Each number is 500 + 25 x the weight over its row's rms, rounded and kept within 0 to 999. Layers, rows and columns count from 0. Numbers have three digits each. The size before them is the row's rms in percent of the matrix's.

# q: layer 6 attention query, 512x768, rms 0.0466, rows 327-358, columns 192-287
# k: layer 6 attention key, 512x768, rms 0.0468, rows 327-358, columns 192-287
q327 086:539473484483482519495499502502483498503509517473532519489518507511470513511504519508494440482477543504511451493478517539501511523505519525533535524515498495497538516482483488476506522460494500465500488512498490533534471489471509514526490512463513495488433485488498455489467529503535507502
k327 086:514486452482526469526476495496490490516459515519508507482502487519514527454514553524526533488498510524526474498527488481427471489534484490539451487470495491481533529492504482465500487473560508486528491585533520466488503529509492477490475519521514530520525490503473491513513466500488481516
q328 088:508534451529523463505492476486462476480492488508510522490551502478550461465454488493512503469476481484508564502481477463514469505557487521522517525514485543505484473498513504470544476507511541487499472492504514504496522495488479481495495478513486532497469515509485458538488510469485508519
k328 096:488467496516522505482490528478490489493532494475482533508494484536443497502508509493522486503502489544492527505571538504488490518504511486504487482514521508456541455523496547484513511493517487547461534497486501504493508474496494526541490509468461483483525500524550470504509460554558522470
q329 093:555456444501494493468489468547530518515491472502505513477519505473529495515519513514477469490511503498551491526463512474476473495467557509524493532455468497505521493547491448496508499478486531415515510503500484548498529505495533494539519482540513522515531464451479494515489524475507465485
k329 087:474506493502522494513537478429508550486523484530506536518467519485505497519488498473510507469471501480513520473497497501508495439505507522515461545502492474475485514479522480467482527498464492469521488501482519486518514527503465525523518455495505475484501523479474510515509506534495510498
q330 095:511498472487528465503469501529496504465508498487515552522529512520540502479506508502481522466499462446524518495550504512464518504511537485522509479476493524491522511499527490505509541514543516451496533454458482565475527510490461492526541501515496528480482476523482473515497485454488511474
k330 091:454498544558464446501481472493495541526479512515472528511471475529474494491449503508497499510473430469494501487520495505498526509524459481525491474503512467507456486492526534512492486517488514533469491506501507457521472480502535525509516481516504481486489465513520472538548494479511487514
q331 087:487512501479507480470480463491496498530486453440511519503524499503489465488508501494481490485499512535533482484507486516501532493487518519494499524486524482457525464524508518500502462473541476526500507538453511493471523522520464542498481505477513489505534534516522509463481498524488533461
k331 099:498532509530477488516474531503545498465444483506489483517471497498507511472513487480571495455479477512489538472539507516441496527502465538532473469429506455512507494462538474477522502499519507504498498503458522565523493510475503497509481496494513472464439512560492495544508512498456567485
q332 086:479503492498507499520502493476513549479502497473508495488494547510495528504475492480517480491482497481512523521554504466521559512526486491519458495467486534502513496470488483547484513484454540477523477482503480501476507493472519512459512481567501472526487489495530439499501470575458494492
k332 104:505497472498466501492480475501494454487498495510450510468489543541507538515512521523499523522507472481512493523517476476508490495511526454531474491518526506471501528544538555498498509488522519498477547476512498529521520495518477477484472523540580503512516484457504489515449503537509517505
q333 106:514504495479496502516447500511485502533469516502487484550496504493457474480507448471530476493498543529441516506572543530542505509525498543506542508497450488550515492472476476452422505507483471542489535534503502494483488501502485547476544479494457535460518529480542465542553495439519496496
k333 094:521504484480511468480500543502498498499535513478498518515484540493489509486522508482541502469446520460507491520496517493438506459435477504543485485489452514524477499480545503515527479511480457489534516512516527532496501492484530501459554459535467481533496475518534515475507485521481452519
q334 099:452527522544491522477532505487555512512491471530512476558536531501455493477508504489530524457456519540534520493536510483502506507507479526498514496567531513548450517479543544540484498491473504528463499483475487480511487498490504474557520490467572502499491486519544515517517495527505514494
k334 104:425499527542529510524533491519525531509514481500503460483525451469523549510479502539496535466506551522480522491495505455531498513507504540538507462426479526480437505474526462507494537489458451471508509476508496504483495542582491520471523479467501558520502466488459470543493485517491529479
q335 108:516491495478448488524523523499458525524514505498497565502494470530516480511522521480484510512550526487496509505526473495479450485493488467471485494605482514515510493545493487561533468520521504466525503506493530495481471495490503501498484525512512476540531533523503528434490437549489475528
k335 109:472501521483501536485492514515513508476484458524512509479538563568486479462530452487494499481515504502524494531490490542513480505503503484533512522546516487541462488509503546485491523507475554528494513488487506498496497475490528479533476500505530435463477504548495489481509503501510511513
q336 109:484512495471526518496490534492479515495424498462446520453484480518513496522513548493464509489522505496489498498491496482444506510497512502495480444507499478457505466459464490497513498473506473487506519488481516507488514494505444516498543520526486503450488513464499490512474481512480515466
k336 116:534453505479495503532496526465518527483525531534542531518449525476510525528511493552486506447502521529504527466518523482498485499482519510485477478494530497492524482499458488508522504482525493470538493494518490524504545561521437529516471534516460515474514477489468499487494476507493536513
q337 120:495562521483459499491471487486495510459461477496456486506471532515511520481520505499547495481478495441485520529566462481537505491493486509487506502565479474541481523498523480531527530502523486511486491537494501481485452478515534472505524448506564507506528475518514545509512493525499493502
k337 118:506472480487501482487501552482482469498445510458510489506499472510542474478545522471508507517510472461478524509498472476484491521521491506456474478510466526471547456482470511552475491480523477458495499484507535539485536506477490514513516536487441487486491526499564514496503507500470495467
q338 120:534504504485521521460532508525541475464515532486473468483517495491481512494528508509503507494512502513446497459511490485491514536492483505497520518470498498503528517483489524508465501541498501483467563469502476536531464514482482491515501508486543479438507455498474479493472469477509479527
k338 116:487479520469501521490471525496501475492505470480512491538491509486483453452525488542507469519549512510460531493525505503451487487512463498472544521501507533520538467504495510493482458517514506527504503450521464554500501487453511516527538504498499496464499516515488462429482485470486501502
q339 117:475479507493534487529515461530502525516462506552461487456463514501501530529470498499485494500481480500482500499474548512502509521511526511567481492487502492481535501475534489523479539477485446496529536500494525524483483532495500503494491523500465525476527460507473497525501503455496438505
k339 126:506499537484509538502496491531519493502494528539491459509526499490494493515493501472504525507531506502489505428487508492493491531481512549518483482489502472490515497493531492515506518460522551475532507525474503499508514505528516516486469514500473513484526455486435496519482484503537483459
q340 141:453446533494493523505536504469507454513495493570481484542493497486503463464536479505482538493500477488458473510489517538513538521525463437485480479494507519544494503477494460541464511501444524530512518495501470527510523523532489511492520532512499490493520520509489520462540471529495551500
k340 115:491463496503461519505491487454538525493527528541546508491504494468519527495531433488535561514498499471521485512491507481519485526498532492494504456509495432516475499458517514509458496545469534468500488503456524472494502521507531575521500510474488485472510510495499518498473493500510498466
q341 105:528518488527472499497512537484537449507477486487489492517501525510501516491500476509512454506505533533514486517522525469484510529516488495520483539539537472493505491501467514485497467509496510517513478469502489516490506490509455466450495503492501506542465522582515477473532499533474538482
k341 138:491519516491516541443548494486525522465519537510499479515518525510499483512504451492502502482528522478533508558452490498534499500463494485472508498540543474516475506490498532512489517528509519491481505492489469493510485503491505509533481490482477480483521514500460465476461496500538517496
q342 135:470496554517458483490500495459486458478490504463466483482475516472500511490512479543514513537515484486469431480469464495485519507519516506451519477488502506483458463478533428526526503489467527516506510481476478456484501511517496493496524510485507509497473522504535488522493514517474515467
k342 138:497485553505531475450505490500468477515504474486438510507554516513509521514505500489486483478527470495500487500484491517520531497548457450465434509523528525505486542525501473511525518515558504502519481438499481500467505505492479465521529497475510509512485490528504493501503525453513502501
q343 139:469453457482480500489506475502504556532499518494489495514489504445531472515521522528458548547449495536518515437448543506533464509470519478484567500502458510511511467508511472547470518494488508494507534534499510509481504486514492491482509552521507447491499436503506491501510502516526547506
k343 139:481493451503515533482510531475535519494456523493481517512502483489476523498498482516551521458530518527556468507503483492471483509550543517544504489488501500493543492490502532488507510483494451490495474476512515473503511497498478523501485505530495491493501491525559495482423492527492498523
q344 141:507496425512479514507482484504526499511547527507498494489520501500527505524480503551525526513482509507476480470542467508526488521475500444507482515494466508497491497492513519504507466546449506484540536499486479500558453505496486519525484485473484448523520512479511464453493502523477491479
k344 129:514491453525510520490468521515488511468507479500525493518468510502489489504510522524508519499505494515504476518486526508479507528497498495515504524477434514500504520454509524522511472522459526453514490491543517479528477561491493541514538498528519537486497484489522431479509479490495510465
q345 133:492513506522510500518531487543515484522510531513484501539504503517502508490473491482509461520513500514481504472524523481493480514483521478509465502508514494519499518453541476513490501514482487463518490486488506473516493483490510501544457442506483469585489516483539471469510535516482478494
k345 140:455474523521489451570525517481481522526537551531465484509457507479503512495469517536502490552491492505497450484556493475473473520516493484524506472507492468500495516512488523528504477492498492505495522524450541488480473499492495501512470493513479431488521528467548483461517553455504507497
q346 147:492483483529519526492494510513501517488526480493523511499535516491511494497504500494516487513518501520467497553533548521510486465486503472492531510515525477516510491503510486475467499506474512479494482476528510504483526495488508478516457475518487509505553522513452496507504526494507514532
k346 150:512517528524479519513494509509468474491528540476493474453475495516488506522535455490501518516508547487482490481506486486495494523536499518495525475511535440520472455487485489483476493453511456506505499495525521537478457465508476507515494455475493513506485495505499446494480497491495505469
q347 135:493526488478525509517482497467509507541460525497530473498478513493470494439511530479539523453495513490469476519444517583479502492494471533525509537509485504534543543520475520545532517523521490480474519507461490492463483561495531495500526494528503506509546523472483524503518537509509522535
k347 136:456488476442547534523505457536520524557500535481487502487494557543521468460476477452524509493487494477478486506462503563471493458462497517524536513494529513526481527477470462486516496509543514497493513452503529509514498471506495482492527533479499505510533512498461542494500533510540553518
q348 146:527573473492472500495498503452503473525499500482515507505538477475534506447492493504488525497503503498529490544518519492531496490513488490504537464523504497496497484483504508495488497485511519500512479488464489503513485493507477486488539541534499531490502488537491484499520512534471469481
k348 148:521530467496469497535489559487518484531538478485491524508515488538473480505477476504500509498493482471511495526519508531424476501497485534515498461486512522524493506518507533495538448504507464510479525530518501516517490516549452506491467520530517507508538520513517520547502498498500489499
q349 141:474534449504473495481481517496541474465498488510488469484505495493485498495532557506524520533543507518514491483493460493522493496515534512458467520509530481481524540522505481467473530502483509530523477504498509499491462484532483444501483540464489497499461494509485507461525490551448552492
k349 143:501526489508533491470524490534499548500502479496474512522457481506470485478506512510471507538511464551543489536530494506564490497501552479497479540516483500524539538521493519511491488551553485443500506527511487465522507457485496478500508527505485468491517506534534508504489543509457508532
q350 152:505566471497512496494510455542511485480492487532489467511445509502522487495456498514527505510507539524524482511487523527517488537487501533517492484492507493521503553535452468509483529495513503531514499470459481486540566550450513487476471509502519513538489508515480411547506480519473468511
k350 145:487549561528492470481513466519449504555489497560462431537554513503472481538494522507467546512463516527518540459500500538515485503505497548504526523531471471513529565496490532443461509475500529510510507526509511449549514505516479495492448513513521509508415505468503514464471498490510530483
q351 140:540508482459511541532536519522516514519497512491477495480501491518476504526503465495500489475517521457487507548496480455539501523511463512508511492454534480472488499473517532510522469465526490522528496514489461510463507466515523498511504481498458493535550492502508488522502529499490524568
k351 145:535518483469492494494468448530520510510486466494501465517516498561507502534531483493457488449517462481510506428483522486454486481515492502521480497491522503501525535468504535542512481491491562461452508472523464480479500502492527471490488440471533540466478475486516489495491533525507515584
q352 147:492477490503504490496507503490566485480496485509497492444507525531489530515519499462500462515483500501522499459494474453456448489478495489496496511537458470506469500470499527530534498450526504520485476534488510461460504545487501474503527535497458519450471481514517491474505540512494537495
k352 146:524488511531498495482473529505544459471524478486493481499486501490502478468501487486558492522462514515460474508508476479479504461518477488482511439500510512457485528502522520462514537498535497550499508477528498487492456521496467486472521469485516516467536481506490515487492499511440488507
q353 144:501468504530520511500491519490479490508566493517492505524513499576442519469510480525515521481507484497504506467517505494499518523511470503541486535498503488530505514522489505489483467471489463498510505463476505520492536464499510533456501493488508477472483541501547509505539495519521463444
k353 144:513477461486482501537535508552531488508487517510496506518517487506462506487454489512498470497517476491503536533498496521527483484526463492482523550495523496455482491525539527489514508502554459480493524534504474506462520499512470494504477521508445487494516529512479524513513456534425489457
q354 147:469512494493523453480468466503519528490514475490526548520529503467525494523494494500463463502508509499460504513552495505520462489485498466501495485494544509491532528506473491471467502516549518466471521499483500520486454472517489502502493472496560516489517479505518528436499487513491483481
k354 144:515499546495498497487511502446524496533477551506516542535482502488516482504480507510485485494523500480474545525520490500523426507475501478504504510533525456528484515466487498490530499489543509519494554515479486454499466492485478501478462467490523494472476507503513521497506542470531510524
q355 148:511507464509503524435503540499493471481513476505499498515567510475429465475451527506504529491498502478447486497530511449500508478490510538479512524485517509480527489494512510487485492474469486474501511509506477507534534540499448486536509489455533478507499489516533531509508512514478489494
k355 147:462469498471495472546499557513516544498487487554483511538494485481443500450491511499483547458550536508516517487512521493534480506491462517487469499479520479486516511435503511518492508486470508487488506562478479500486520532537541492550472487436509511505495490516520514489498497498506522546
q356 148:541492514507494534496512505527493540505506488466499474494427503498480532489498530469506541506519500481467477453511534485487516484461509510506480515510447469482518559494503500444466527501478498530508495493480510485464489475507467521478470459537545527525476491474513520538497491503469464501
k356 145:503506468508486510464514504467520475537510520481489476522494549526514501451516497476512540485555505459477482487512476513521469472497529470494480529505432505522485491505497527467493519514487480491546452520507493515510504445551511522461508472465444483475526509461525487543496558539478527479
q357 158:482465520515471497488499456482484531500504512494538516509499522508463505481502475536489535528448487498539558498483532456508526515491469515501517513476516530460481523538486503476550476501490544507509482509530481508478516505471478495481463552487504457486506478526477512501490502486468514539
k357 157:525506513517477508475491511527451486513527497481527481509496573486500494487469540529537525498513470534481456516465501493505507527490512506470508536479486499494511541520474488537477513469503524499497537515503512485535510503502556534505503490499528465506480466526483482515531448479457453529
q358 156:470499502479483531548454480502521521495518495513503527462495514473540460490481507514515478469507511448486483478499483509542489506496488466489497561477524508512513513501492520492524462518517514519485493495498501473478465493446466490529482504468476506506480472531491477484509485511494449538
k358 155:514527495499506509508550493483527554515536487525501488504521465516507509485475472473466486564523528487508552532504530492470481513499489500539473506488460475506472466528480488502498512457489500532533506498526518454505513459513498437475492496528468520534519492493502468502478512486513510544